config = dict(
    n_head=3,
    vocab_size=4096,
    norm='rmsnorm',
    rope_fraction=1.0,
    attn_scale=0.125,
    parallel_block=False,
    init_std_qkv=0.0422,
    init_std_o=0.0,
    lr=0.00832,
    beta1=0.95,
    lr_head=0.00877,
    decay_fraction=0.907,
    doc_mask=True,
)
Each number is 500 + 50 x the weight over its row's rms, rounded and kept within 0 to 999. Layers, rows and columns count from 0. Numbers have three digits each. The size before them is the row's rms in percent of the matrix's.

# layer 2 MLP gate, 768x192, rms 0.182, rows 603-747, columns 0-95
102:481523481475529488495557480463524477509510462428491548523499469498488619456445422442487500452488446485570568488532496403524604492430452435434539441494516508524517583519506510458448587524472454435608490375569544551525464456454488502497360571559553627465474418505537454552478571559540486520
104:509584535554454473443487434580578429489499464495479474500454476462509485548460542458426442505498420480504483426575580551471440460386519504515494485466474545529474393447542479482482512493464504464540541498493476495489433496335475485524436500455556559536433474583502548503544555513454436523
114:456563556513481515540401568524487457452572508463432504608453561505507514484481471545404489472474381534537534526540512415513476503494547538459542564430418552557433389549519533486431421477421484507541472496466414499459487574455517379450525558486548538446479561351495468504490501492532453505
092:429523429543522546545525503433433493480498607442532419518486447452514526460465477581472414506481479496420537430443527462579454387445401420480509472407483566491428569441560521469445500492512515550469518465424435514393492500483444532482429428475521506439505534473513489465507486475543491435
088:506544525553517503481392476355384543662425447550507494470427490441551495455532464548598487497434568598400495572445494471473500550551533468608467536512525566520482545466510547495436512493497501553503500509519446515428504466579582535440475494427506438419540454560460513477491484510513449522
089:462426510495519498446561487519564624372550577475473537556487564574444612479499470435527530474529510578471544530472541522489489495453485537471522480531560532595503517502492433487602572531496466496521484478485589550506591555510514499495592495440435544438518495585511515427487481483526569438
098:538523441512466492509538530506570515491468497513464572559534577475580493457484494491502585559510453542445494490506523488498531432543485415540473515410488541546481463561533560447391401520535490383470453525455458563529474519448488476445446414481507502422461470528571419458459554449464495526
104:524498501481362456568482481486450533454456455495557551578465552541488544466467584479486426422466464457514551465540478436422390556512547463503441494505431513478525534552420514507544506511442554564387460499459440506454548432487529478563593512547527509525466434496498568549453464505540506463
094:483477435466452522470471411546501473545490450506490386475518609493484562438545483462442522454544468471487458483617467567476446498445562580449470460517513476527538519541544498475453489430470516463482505494561384452626538608547501503514476550505502494481533462503473564534569561393453496524
113:491434545568465524441487487570494436489445512483511392496452484459471526514458479452546535521585446564632532530453425476429492521552546588432511471530536437467473665414548524457501523502450513449449453549523502436476494467572455486550493495546496394460553466486407526467547445438559547517
101:456510569567415440515612565426457529471516526488509567412464470464414457458520542470515532527582463446496503487493607431493524461488498513440552456516434500444481589530458477493537509495411561494486492436465577504518492453527632505513467601587526584530478539401480453406514581530432463458
087:521477487488532483472477496352535464564577488477467469481578487426507562488413487579462529519561411461491513556573480544497551440493489648411469492552562455502544507456661490432495471449557456455465469508421493392491519488485507388473477496534542566508538475563496492504507458504497577603
099:464553461515434446586464575532477509425493527484427434595467587472547519507499572462550466456485499483519510471531568527432524482484535537510567542499446529487413487464469554477568411470449535409614501465537486524429506512461546511479524563537482534547550442479606564566533530489369476488
096:480494541500501525537506455492524525650455484501451546512541348455437539451553529503542527505442476614503507489533513409444480527519545385500531513457537440506519464469477525597439536523386565513512489485479564434366396498455448491442551484507463464524519536406410457524431504501465544477
101:447454518470400427563604440514507469451446498493396510483483423491454478471411527437516566658469529420474556463444458569467532493518503538455552665539463460429480480427538473499443523571518468438485476436500513463430429480507513414555510519439440509409472405524475604476494564441369497446
106:444435499600408550500509527533473491433543517534450481479527485465574567591502479450466441564537508520484501476389498452448579501488472576510510402511520513445474484490596567489423484474512487541495488490501458514517396424532451419492439457524491531540520399436544511513527460360412398547
105:582447369526483360404426501547454489483454512580395486495507487466467438455504476585524583519520483512533393543429548512478497567548472538572509519465477479431552505544522502542531445500477482545556564438462413549486423472568487459554466504490475497489462512514511492533480505508530501518
098:485488576518543474576526465530477430507587430503493439503503529496477543416434466442499535536492423429427494485421580511498456569395512462435485452600544509503548570454524514474458501475533537509383512519502444496545472514492445464434530501589488483522538547568417555488569544482535423522
110:551510372497510447516499483528546536495543521620457505495522400465558442492540546540406431453509478478464561493372582535450434484506441537420546442532423518458523454481580399516541439439483534434406465484498533512550517510493635489505452548412444456487457467488483525542393583516513539500
106:507609513491575536604501488433498505516445388524490507482507542443499389497418558413502491471540600459513481459475517580539481339541491513482563512530595595479453500507524522446538536456469468646529504517554457493538413438417413477542500497415512569493495456528481467515471437501525483499
105:522407563527525488454565501547499516528540533445470512564521479423478450649530430516559605486498471398558478434502535455576474520536496451486510579438533433494503478575493506527506465464485510547407439443487488457580469579522551522487553479468558561522537478592561573439527469477449484508
113:498467454479600409455463539433380506464474533410495491513615581430504462573505564517530488512439545476475422488609528422609523529483550474473518537444508427562490540483534551537600461493518532411510467555500529469471570549547482447508489479552479484605541537575501435573578543470387479421
102:465486523446483549477462525582487449467482621501537499452526459481526536560517456469412518483511415481446553418584456564489488513398559520501556445536523538418539491474511467446488546459433509554421487468495490561521484499477522496517498451470538450442516494445564441529534534532589593460
092:400551521603474600459494417511458579437493491523426566582414488455520489413534535476521527562555440448517567493456476526497509468391529598494615515535547447531492500514474421507515361527522534541454448439465565561460422516466551546479518451547466534527465553583484488481523498511446533465
098:569522596560448503476528488499500557574473542541564512542434522478469535500439476481480540467496555486473448428554485500486483418502567503480393563541519497410430469431478498444394434523465493442522603538451463494579454460506455546485484471596457536500486514550501470518525507411505504524
094:426487602540534496528506449581501503517511589532414496583442458530616479522492484471638499518429475437555481579481470542566465537493461562559513555505514525520455535483415519509560472428556514516434540496463558520458453466413494562558536496501538562476479564416501508496500523516548541483
103:550499532577397515558508595472551523453622467484497528574486594543537546513497526488480578406537476530516428501506502446517531454596572518490469577505530540482500594541523512603548539444551462458462472489471508505399436486558469493442471492558485456429522482528446546496362551507557492434
082:325588489563494494465501502529536489421628483500488450561390587549552458477490510568367507485559551521501521495556524474429458533479438478596465532422476477566472417452426516430587393487502534462448492517572451518498517534529489472489468559548570469555468505564496427401430426561510473458
105:519470500545439513368538455523538407558476489461501474544528503505593447398475579525459564504538573553464612474494508391474464584429534510474513584494517486604544488468514550448503550488463516546530437388546491465495469440478560542574557513456478516544596562415485454488595592462401538453
097:514468494509469471448547466529498500469492528515502507497472514475456567483439436483460572524505480522493493462467513524551434522622640594447539512470589456548495510529546544496464534471549490497458467450609537428463473508518550530481534552458538469525427553554520517576511477462536536480
092:489549504449545452395470514484491513499502506360514519566434496436530505521561543504458409554443420458417515407511449468508397419570458508543500371470505541455544511467538527489512446542480523554556438527397346490558509447452518362530529528512467408468450497452515513495477499391537499459
096:418462559498449480537540614475457545533484479554451407473510619554450522453465491474499524514464467528384492398532530478362479557408503581459570564610628497482488427493474497434496515511494533522460546432547524608532527541475535502447553483496436484538526594521478487542575500436521469512
096:463467472624547566442461545485580437481517457517501515497527449521445466495465519433539496437468471464437511513485536576563506443429518565505481461448528551438513408451510530481438511554476494562427525568558432558446563514405458568524564425605519526561482476514525497479534452512528474509
119:480472475494474493400431502444383506461443464473461462551557489484462532459525491508409495462542532529524542495498519447472452429496423530577553474585433490496538388529476560496562508470494533510569454475484495482387438485435543487514638559486478462593484526453513495426606513481470543546
097:525477494505400474493445438440398418434514464530424548477515438487503516474488561495471536443527435539619499377385516507561501622526484591415460471533518517400511541580461503491486537463449549463469634480572466611495506496522479484451451549494478450511460509549460587579469474496488480516
108:520475548459441513552442552506476500563485596500477501537521462462458516553459536546487564494519422501571417549543618522423576485518568418499463500522558493507466500490531517412495553416538557434445510456423492475561415552612450474496546541579476530525590554487481532558555519466483466496
095:464465453488576551378558458520449473523542587425426577453487539462479470627520519598508502497565439480406366513449452456510523513536463546544506528560480589465564441447465514527517559471451477524528402468494462564557492541478514471605536533644490525468475453443450503478591484443592515487
096:514432483438434541540482579463521404612562467553521562464449556491471400492469539457433524472463591543475469456440499525531458585612554490502469502472494416539550490500636524536473528607465460541522441511621510550439536475504459557501541482546438516518571468495447551557464510450513468510
097:510408437414416602491450385553569497406424502532486518627588537406474541528439476482458542521458472445462505530468480535501527575480496489531482467531533537479504510497576466401527371384558486545520471464565533489504431514545411522493446524459528664461450458560514498464535612476501522540
102:552510456519528415400494513524548512402499496489447581526449477590547428556536497472495522451588488527509439511477419532484461532526599496582462557508531513505501460447509512581509574570497479590494542563458500555462541416470476553418491575485463488332551468475522462464642601519533504541
098:464564465474465438545420470525496448579430559488415490414475526497522504559508492577469508550505506572493472550552546445533440477563514529420504475491461449498430442396454525507431475529477507608359525548502416562409534449562474484458530562604503445542439410492469519544582435485538490529
100:597525596471438497504536510529519518473566491503563468552445441504421564490468463483465533494570543487443490469549514425497575489454505443523503556543577562446499548516498612444513377395585462497559471460548519482580463506554488485474524462420495496558483536496504508566476487503448514442
100:507402520517453484463431497526548526578472539591519458536492467568497521391505458525370505460453539534527509430469513455420548466469503475439462548528497560446470533526602457558520501417483586511447431477518504464465445466498612492502537519544524489463527548667599488536535482476500578419
094:507475515471543540560490540546465571597522564506552473555520460465490499608604499582479486490355394422577504501441462511460568503520468521465444548463463437478475486467449550536479427537535517474479547532494458544474424461478576467445582579484473467497512527477445555527453472467510525440
103:547506498575495536497556587531481539501494465475484478408484445414546538428489440513459416523457506501523545481485462534435492465503523482560395474490509496516494524515552466563408504403488483508512459501384431503552458584500460494550555565465529435503437531372436486468496598515525441474
101:509616545503572511543480411545422548450532518497578457545554446454445541511540384509601536510527465441512375543564433488545539507418565536464573478524545475513456491439457412479495435579576538430520489540531545535545401518397448455511473523516435489475540497439538532467559472501462491509
104:517433461473636430469473472533495570490491467604525605495489451451574501472448497425579409467540511484517495501475417478514539530490572518432450462443539608510454490550359426439547517621478615485469481499516446516423442508545442395508514476475439564468513504505546463528466466458526516433
099:527436449488490528518477475532590554526502563626499397569455540585550574547525461443481490462535452522426469441404461483633503488502494540555449402494546571479522462449492468475481498523455388457439524538556468527462513482643566432512441464518487526474580477450467559656483558542461524471
097:496484512397506461458493517464497405487453488424508519479469552433468420564449473469430556521486397499485573434387537427500522488493532408356514554550573516452528483505545432512477563435489403527477542527526525481490450484525487482560434564498457591506439526483579486514500583517497515501
099:515546435553422513502513518522433404523519437540516458550577633502502599499565489511483556414465497482559557468446488534481500461502517577490469556573480498340566565424565520483535450468461435577540502451459492487570473475361583489504511560468502509574470536478504564522476639600410538452
103:472420409523468361472479427503496438495513422562507556507480495470531514471498550480432544443509568514527468510491465495532537525446531625538450453547473548462489448512500465488491581568532528444336600528482422489522375488410519441446441563482489541562503498495502520501391559497467440465
098:464515464500512395483464552446506449463431510559543540512495540547511478462524503497466549507450477487451520475421516603543426440511559499498414608555563466468472500540530465498454506419536484454461478443540477584436512517464549552589546543475481510521555521524663506544489544475439433512
098:589423498566499566556460525532551534512476502488564521496439506480675585507445596462403517508497578496535503528429542485483497422440520521488521507524492496529449513502486534501466488475537458554452489554601426480522484558536504515606522572548488568558419615549426460512476556453507516488
102:536521441450411524382533453567557436470447508458487491537481531520534474507530512415455472589485595548382473510477448420493525534537499559537567463435532484567427515499506571463441533533408571372472562471467479534503502441549470537540438497484552470493538489577598516449519403495496450527
103:418573485567466451487476363474488483519440535532471517429522465442559529480502486507477477461539457475554553470536516503516479561611578515553426508483549468583510441411436546502406481491537477515431550582481450502482468525452452538480642431473592467509622557548512540467514548517498411524
110:441609495514575428561554595491491489582560466466378573486430389489480485562532493543457487403439414500524560443494521476523526477516600521423424563480545538504469441550582540449585477411454466510544470534559593562475459526548510506488541534432479509463515534490464474550422578504544481485
103:556491544441507561508570447526434535541455485491504425466391536494513627473502508477527505544466589447491429525505512359459426555488494538570423493486539411499452494499512444433520478448564437457484468524570465439470558489519430460481504475519485428483499546419519413507482526578421447567
105:477384515478471534540492501432552544511526453575428443464448529488537580416500523499542513523540522534488534507590527412493472593526580395477499471496517543428577516476521495534550421409449562545541520638477451443501481500486498342547557565497527404518494528471412514509485581499527432531
108:539477418592423443486509444500512412481409539540407518477457580545532470482500571496449606501495450451466518465414515467476456430523514366450565521589449478495480528482625597468525505528481515485515445453471464566599466460487462428408555424529432554514453507511518547382470475517517513556
090:532406464556574438491518474430533494487442535469473544396425527473540541390464545483455458529556469576569503528455510501461530400443489534475598596495454427478439540433626562608530583463432492436592535492449556466514474524573537426493614561487578442466500541528488607518499469486478430506
084:584498526481474438520517485612506559508461503492415512506438504530487403537488551443369404415423516560504552474536582492461490540509529424472480470538471576476451489455483442464496441455559497438568513503492582542454558533426457468479591600558454613527488468448460460423517463488480470575
098:416519502496550493458352506473552515540549477437488534589437538566449505605462510467525542559462450562426450529490573535476569485485506586522511482400478426493550510415517439470476449510424517545527540594422477578464483389520519450487532471437518485519459539480508456455452446530486478501
103:560489584542519488478557512526478466406525418447512473509573403500513427456502460456566577348542512480577500578542418445480477489510521498533523457537506542482615575488471456426512548607500474510532575545536538593469484501518424524486553478517481519473452476381463467555456477437601511519
099:564595490482523474453437526624520518572448489581474552423468457567501429490472378466593488496568474457543442544482472540503436445527450463496468560504441464431463523498485452539424575454448510476485525465437655528479563424486546426541540478564509528510533455477470497433451471477558443534
105:481445626519482436484500537580531426432498522511545524453513560565495481558481530525512471452573446583578572577456476512438520556521498475543610418519467494462515434458507531458488545430485491563532456408497467464574491495321438548531530491434605418489472563507529458572590525457554538565
098:522466550469472490511562497548555522522598480512423543511433496510464466611540520483539468505473487571431549471444488519571446526485477567535535443470485491544517489444440482483584487414505552553510587523482540422523450477547522577526467491552551411519565557476509435456547480488483493428
109:516513490509464461525496522454495470518540557470477476501572471592499487424423473494499481516383564504516573482404459570499598492576411487569512517429497552543489442495536429548494641458417419482530549417547509544497474411468530534532548494483479514523473434471527480487500564511415567499
091:496426475538472468472569464387528572548438496558448500540513499465608483469427502467468533425550521507410556550457615415435476526493471527530542549428529455481437474445484559379479437445585563503556501553500507555507418498504546422502506504494529518504470509507573508515460494515465572510
098:451466583409625524538416523499495511513530597425488474552499526488510447603524547567519544466480604500487554563480557444592434577479489497437492544448498533520505554397501638472517462575418560553419492518495490544467559423469519448588511505533526542518475496547463457473522513486411412523
099:361560567564500479520430610505531524489607479528511433550488536487518471481532468454411583487520567518537481597489421402561475472520547433534551393515545516440530490524408566518505480476495592453446565472490558466521534467517460508465447577453548555511561403531471519502490468476518539539
099:433509497571537543480454446509478560582530431451532427539580565446505413516492497555483458480449496568481433473480556409569505531518465499459514462493513611365464518451540476469454588451507552559474389470569480534483417463523506489563538541514471399499510430471481670542472459515462491517
101:449384526455505560452408495596571483516518462448443555460521472438499545487461562452472487496475505558472534582456499574570464479548518468410526431435544461488457559539475570526585444486467540546566466530475466589515441455436500442477497527513525449525508541484552476480511621449493476475
107:514611490429505508431556513468477527530514489484500368537547491535439420511541458509491452420410508504557431435560484507565542520581495602469448475481551508493492572452498545505551448443416539507510536504495497527523458473480454472529483522563452586533414520445384561434478559431510492620
088:495500500480507461543429487403518354484494471589480540441454515484497563448455518520468446521410433590531473508505542484444536533436457464521448469561534419489543468430509501568495492486467461534492474511500577489439521588396449431513497561511503452479556535472497549424452531417501505468
107:491489510445542585471450494484498445511532510427509487558483549569470509434586426540409624520498472415484481584574596419463542439503410505512476472581497483500579421536523465492557565490514544531606586556452558566499485503496494472565458421508439550476491492543453494460558521435463528478
117:467537485620478531576466451606442504467526471471412516522547505523475476485429492439446476534500583439557445542484498543423534436574459499472566575546504486431575522458468575527534521485502512599487443461514456532458468530543470461513532600491524493478520479488476584497549470524544525443
085:538541591463487513454438427489444450547465566440390382523522475470576516593479525517499481525449505429481590541517506411541581504514493463507532510538591473454553599502558531485562498432556467501574457443509489471514562582560432485489462509480483462463441550547481509432490486586473520462
101:464502524446480433561542371513545479499528458514517460476478546513492574544395510553507435462594481404623381505484564555593501498581509489552531507540514575464533538547476485477483556515544517495472480520545494563464456564437424512453535586530427403518439481461465428501480432481460391545
091:432521538503443518575524543507499529479453518512521550519454471470579496491500523486577470464469397470455573436506398498422537453503473469570560511511407484568483486437623532533497541470458468543528463437559490480458595565525519551553492492456529491556441572546469408557448507573418415386
099:470449494537464450531513509586590573542457522612524529501370485440506575463521504492502498532404455514497474479568477519471483508417551566505463493489530524551529550404380451467511465493458560389537475543544502564528410558463541595502499544499496465420546514458476501598489453549494489480
091:594472535587507450528525526579512512489469561466474599463491542507494541492423476520482518524508448529454405530519558576405509579494488481544501568469473404485551565543511464501419494542494541523519516489413492514471475541430461524471580487421596536427492499408499467492533572569590514439
105:502444531476458431512456603528502529456472497492540505534581521531533515473578458508520497554475463486565548584507512507494477466435451479509536431458502435450484489460569510538499587621541483496530588546552481555492472463385476532517477584499504527443485568585581511517439521535581555554
097:549546603557555505407570489543445478471469505467497529513462541579505546542458499463505544488593546471542518405565520548482562503447544417550571427448470520434507505513489494461455429581498480497471470523472455477400581587490455531578517528481529545401558468602474526494416504528524513510
089:436494416571526440445486604472500442437572512546402574528606435393468542420507515438450487511406473434540516570494511552471485626456333520537516482429574494459530512520433546524508460522544511483606519506518479506461499472566463490450510434508473424545591493459551484551574463560440472506
096:479488596551513501474555472482457484425402541497436555516545435498491505572439412532449541568451418395509440575462574465417615589512542514519520484493436553563449505498516386419570499529477467535424622448500541468587505445514523546517534597516524563477468382438533481530535543477541526437
102:492516545460468448430453567491507408385486462462486512460436485537472447548537542463501505456464551462546506527557518530488522417530592491435517466530458454600578503481593420593488513465590507538447421497550439542440491382461469485581465508430572431499352482503510470483540466504496447438
097:397573501499512488439520564473513459476568440561564394429373563485512638492447486448439500564492586447517483441576502469538434465390457487385432399560451618397495532483562420557467447543450498408453529506442540512478502451467531502543497435452515496503559437528485538484488551455525505453
099:546462543474439570487466465484532538471482566434483464510532522628480478539488544501475513484436501401516519455480477435532482534541592545547522540427522568558451391474405530470408537452455407469548511480511556490462374391577585588538485465512442504431459474499523472484475583495460482483
096:469506506518524458562547523475545468408426484478560488616543493472487483519499581556546509548569400454585593421459474555476442448515552542510474538469534467474538571517493516626527467562498562444515472389485447458531485444383543444581540503620485466439515444499594545506511517466534519518
090:542406481474475472483569486516433458383412566497523470507624457494496439530569510492576474422521547513465532478585517435504472535552553435442505586478623540388472457471517423443453513563468534410469505462528555534493553539470417509489541496534482547489540376513508498439576482543555455483
097:486466479522435524514494453482532425443432511458514392509477539660489521452522491523492505492492511503477495520527424482479476540462442503596609392479436527529513425500519513481553511508473514480486536551592453524474452394532498446535529570570555560573466455511579425490549548469609523503
101:487548520530439449456424520499538550435501452464387569549520529538526504501540580572529515458474450566550609564481466405524432464527405508515562585448536536619535481434480515516507528493538484468612555435512415476576475498483504499569597476407537522494583484469511498526449461544611493395
105:448452435468417597399547443545502491453557442483574429482429436509569519486500475462388548538502587510455456411500420407565578538560490541496425470478586507530537559478485530550511450563501530509532538460539532561461498523533454538610491483558557420516488441456428419498533445463470571481
111:481519516509452435559578468443504541518476397535569572551495540473448536572516507492474499487551532495572553618389595513436454379480441408566534527433563551527622559447538565533490484508541505494471464437546413507555497485499514520536492548508526522493503490523549482451464516503478581559
080:509491516524551430563426521488552556455492473498501499506601362570469498504499525393442535496517533508431459551388455478515560546514447577463489567524431500581446553541482523464463522454489496479445445470508546503563609503514459506438536537469542445492521444486499475550433442475466505487
094:456562519479359581449469445518548524536550563560471436535519558499560564443557544490421501478421375458398510402469504536483497478541525525462503487440578519433486411453480538594410531506422477580436584513501458479412494503498536457524548440494479506559445479480511390465538555566470401457
114:497467421472529509470547482502483558490485482449569421451425503461538539555521505570511487580462475424495528389410492419517494590485537460487547491562543427431535542532509524450503434535371473491448478485449474507559542483577506445486448542501509542403535497452546515412468507476478548469
111:490575453506583470546484463474580614543447516540554537609491473474481549508530444489477560491526471493545502454554555420474476498493510410494550584546539541512474500581447481493546483506542385431626484564442509551446524527532569555514587469549588519525516491591516482529501593497579551532
107:425422473502459503500534487584489446518493544602472543518501634477492421463451424403547493543484516514535498405511527519513435526503537446410564499586569462452528519553574450544521442537449561533498540522425497464515546584484486520491409521511465463509481487489532469527479521450436517488
096:503547504480500440540514521482451535482538520520488522408526459483490512608447535481465556539554448510548478556524488583399464508436509453412433597491564490453453515566563563469588564450504477528457497417395527453588451487457512468513543552598551415549498551558486475574560463454560473474
113:506419542544503509522473470513556561484529535533426559544462482491464461483473506467533418574563482417520519566481433449467467524485523489468527523502424416538569447480421479524509424380469449553496507448429474543522509580476568518538450523514520576438484460475499529498372506385466500432
126:538471508589430514435518448586575540539602484517436518502522415587493489489504529505462498568564512532584524464531462480451483587468503610535538511496450452476473471528537472462491414513445463482472460433557477551561485563513513482515600513537588456418471424544396491423458489382540542550
104:497480479434603473529495545502464475453449470467413502423454515496538451523511553423420452598594520488470431490485563388529531483552561524502542447467527540470462474420542501499584444488405465423557506423493381513526493479483473513524543594594511438530496475440454471479435508566548479445
106:581499507534559458555497501584433458468533394518551464449485504513494524531453470497530533384537560441557443507525530487431509565437381516476516484578458587509512500408516514480478613419522546453441414438551491482646542426438419458468585523504388483434455402465546530383543502463568479521
111:537513467450619525492567588416509400433551463494422497558476465399505428460480544487462493499430479435342473433434567550502476490516473498587457597449511504562488490490471517495499505470536385535500527501562519537459395565528557511508475436452496548581570512505474436555546473520490527434
103:501454521432601489483486521484477433508566578616572519516570464559417519438469465498596409517527506535576593470544483477553439467458540433576516470440432469489530572470515474519485563587421559490476435486451559445579523495514468472557467545447526521482458499526470454502508561423511499438
105:551517491435493512472527480470507497368577504466450526501506426518446440390540471468532465531496466515498448521497492526535491483563484480500521664468511575519487432433581431568467495510451542516569510465524561607517423479558570455479578486523477527552480506518553510437510495488431555429
092:369502473488533551558517465426609522545476466502461556421539489499508511509602461441491416530524508455479475531407480436573489575482567535482479469489507476474503574503596397467497572528493516500504434519500391587552463419569520615486470521474526551495487538462419542492515490517516426458
094:523472424543516493426423477505505533522499383481516469584460522465460575530486478442532547431419445569474526478581499502543470397517523511477515420489584524453503429444539422526508422491383416496470552499493423466532420483446564407468403448489481492519480427517455524396501433506469452548
106:574518475520507433435571425456435463421560471500561583466544469485406464451520474544466571452532453462504472477517582523563414558543538502446572500524517572492481488457562490618511458488491495508482467595573456532478472455555551474553502571557501489517462545436455434506590479459479477480
095:505459550491441420548432533413457589474527523649481373454436516440591515462483436579426502483486510490453533515484506480532499506437587529613429506496450403438467470457529478499511419510531474505525584595445595469495553389532525476517546441550549540438519546520510527549493514443518569576
108:526513488514492481572462550535474511556572490529434517497477473620654461509483462561525495434552503592525531550553467404446464500554574582522547426454420485637494489535585582526505505488498563543517500461509533467469426418503421490424491514567497472521404515546456538578578458475450491522
091:457515550588504477577525536434451502426541473531522397457512581460509509523430514415471447457489596569524521558540520533480456525537492462522570391502479540472513572510454502598467504457491530580521431547471442418543523491538472654482386433481474442503449484481438464558563491487562483488
091:534538498543525417480548531523517527421569524587426475559510432550531510449463446491454560456488436512586558459482425390438552550551482517555496517515437509518546556646555464523457517483415456433444502436379426535459584412442533508503555497523486612507555540451432409445531542420395531488
091:465516455517554453447462516504390460532484518535486466410458542522532517513493517452456472464583469558554583458563465544360501484544482507504489557503462567522557479554484548565480416502552490456535552554523514593386405584534515508469541623514506541542491536498486428426534496588555484555
091:506545577583555559526393604488477546468534458586479473406547471465527458568504469646499502543501503553454465523531435515504498542523473541413440471526535476443521533462600449507497485477514507521534528479510562472412494572454451524465458571561439487493536466476461560482519561519490472491
094:459484531466515569520493476439379561556547555459556534444429575566504500595508533465527497446480536549572500544421473550452496529449535409449547540499487511416535535491349438480484495493508517444397483463526498475586478448449498504473570454545455566528497508512497559533675501442453451604
095:462439494418580521536469521500551475497573447575574521460442492577506602559456514440568554383500459489447551402564572603521461539504526452474437504365580497457567519481549498505458501521446529496533512488498472517472444553526474472430435422427524438584476397413533492459479513613456552475
105:483475488446587494432531436437512675456484527513537503504569468444463469530569432463471521466422458540478542489499493589525477531499508453523543494452454457462522471469520483530441428544561450611429453539471477533495459546491523465511566454655501432660486438497529470500515553521427399414
106:556538564522620534492467464474523436485451473531549482468454558486632549545478484544531527518474501558559501530477574499525547527451533475456564528494523510541524401602496504491501532448497466521544528478517449535459403528432484417505511516498513515514460515532518538481472470621488520488
115:544420580550511471432517523568512469522509516551475514458434552500492465499440473508455424511538450449495537454505478467486483516442503561486541441446437492447458534442509454395481494504481446481479463440516516523517579514429538406461532466449524528454558414463431439440472623514550454497
104:477464441455449502551369566419515528413490567549460460520427479423518552558439518539443526443532483455445566533549540449475404513517559571576585563521519603480508525530479559515441523570575579542461478534447480465463422470531550471575450417561607390455527551456535489472496504417525537529
099:512497498576444531510492477477520537531584560465508552500395500447488458503449430446473447476508549467543466531509533514522480540448381550485516543478507519465415474559424535537598435504536587622480546348493532463506446458497497477513594518441507518454487464558479489546436489448575519432
097:502502502531497552422475469446441510503526467478448394535563477561558393529493460452532519458524611552529543578473488506557526572565522514456609432470577439508586468488502488491484606496544486533442449579498471543475552541572573540466494472498492485468426557597566463518513427515479508505
100:520556494565484536474536620504474432487420474512468463483575403492503513455462520532436468536484498515574587572527544438546510503459535477576457464464471562481546521576517479500468522417557601457491486488469546591460597407507469505449471589475559553489588521410473545356551429490499377466
095:526484539512457457462557500535466537515436484572547550385566536535459506479543513505467448532562476543578585560452455520491515451469442429603483518449565470449487580531517521437544465497450451561574534475521501620453515576518523516482467485519493506470585483416527496498592433482542453466
095:466455451467481459485511527485529502444497492466541548481405497550527598460424504475467610478471554602565468479483448529434495515570415504495541523585522470512613444497513516593598462599461482529440529516397506455519541548564551525398516518495458510532525538602460435464570429522490479443
103:425481459536634414436536568431556492486478474465446476566433519504496504627438523483643426420634501450547544485506586524514577495545584435583473576525490471541484509530443453512510505501554479537495507458447514540594510502521457606501532467478492587311573482515503563445547508506494510506
092:408464475516649434590446461483507547499535514491558482481525550534490453601507445471468509503545460528516500597510492506532526501471639443575492576494515487505532580578539532490491576384444471501458435520466546549390510439488471480559477584498498437457520503473535459410379550439458413460
098:494412457496505525651537585515505514496508429498528443473550484497489540503523582464521544566474456596481486480533437499387417460435521559548419529490429503487474518483426475429476549430399490606477454538497485603479460505492468467535489610529490390434442440508463467476541440462525561470
101:594513579435613444530541442535444437415547475470523445515544452568603498537519483517572493483421521514523504477478525588597489416532457490497455478435468430556554507604449485562528585533423394551575530563522455489523461554503563533524526481473484470372480449453470397508409475451537516566
099:510467531470486512547431468515459456554563499424452434349454505490514494477430466550550491471539461512481473479476526572602410562499496541561535441479543478538588594438551515469468568508370410533452481493446553494527453489463492519497352467558586454536556569478443499472532456482523544388
100:518520469494478514511550423522522583524486461532490547449514487467667541407480504446471421581626478495464484496469512477467482506513530548503428542558515383568496486430456503547575524515498548547590521420459432561538402458423457596483511518526581523497449495457543465482527596459512544504
110:477449564450444556442516470486595393420510522582439504422489536560503519526535544492508507574487490564539553509534515540524462624497483557461516499444545521450525441441535525492467526573491455559491594538553465508529454566468440477421396476490533513628538480405590467502537444467483509493
102:549564438484493508532558514511456542543440480422527492559565549473430416510553501553564432414513511497505433596516414553497487457532515437470569453461575448490440528541635482587468480532543441517542435394464473483521494530561491485581608475604560478501470509481488472538431537586477455529
106:420481489538511482500531499570439399526489513407527508543536429545585500561414500500418479532526502520529495522477609461495541496568557499539499567492522454469543523484582507469577600478406494628477483482474553561468521498543465549495551573393489410512543546546488532496462547555548535453
097:586549490488453494455491502448549536512521404455460474565528533468520497495536486550509485513509477555440451440464442443525484576452520497580490434481577455417499466528481488557582590536539526484533521559519531438561542438470516483536576464474569532545557499554434605480461443405494484502
087:570524479480566543512556451519575468509539511465485466559483525517412480607444515545480508487523554562490500520460604537482450548437522502438440495552516524559440551494480490534504472434389517539487567567414473433464476569526472473489404521446589553495514614452612443492451468603481502489
114:527557525486534615404487557460533545489458570562523454502528479508439531348509494513512530499491464549442450412488508455542531422549465425502577505424547490490470488435505486561454523563466520538493505495482386491471446438395495482487545529479546429489557446445511548355451499494410414424
103:467561481481551534487519531419523530542524539398500533570611381507513572469408459566421463525474474443589525477479525454512550565510482579474502551478578442491553489371446575415493519522593492530495493466498534533386486506503529601478501468505528595516491523567535487462573514461445553537
108:533454465486554406542522474538572431579435519442475480454524524522469481501502550565533414436582441430507501461515462482472535576542492465466517553466478530351444408417492442481598534472492520500452540469431589500441497530580505531463560574501518405549481511488554521481463456451521454454
103:537521490509508539480561543562460503491504461458550452529524474510557535487507491490502571481491553435495552464514437516519487482529494533472450526488601530439449628434395471560551453477469500513521558491485535575523378508357508525468498496442573521471480385412525432390576479525541515647
087:457497536489519609450528517475557532548478565554481488498499493563508525573561502528500510501473537521607489535468504474398468481582476508444480533480455498499489411426521559481486558530537448515425548574588462454476500496569454532561548542511499506461516448608487506419615496556529520451
103:385545563569472485463433560549535526553466486500502503448578514515561540650458539447429480566441367542561442416507559563439574427533432495543516479408506513450553566479514539527616467497594469462451495452440439489565517582478459433507470616561518504519512491490442424399482606435557543499
109:430401454437455582453529461583513461457493424438473547514477545471547593499529470473532499473491398514428528551464461520445426540472581490546405475558519466560515524543488466380546533507541532421483467507430496565525544498472448492484490529462478522473528426582576434483505482511563371494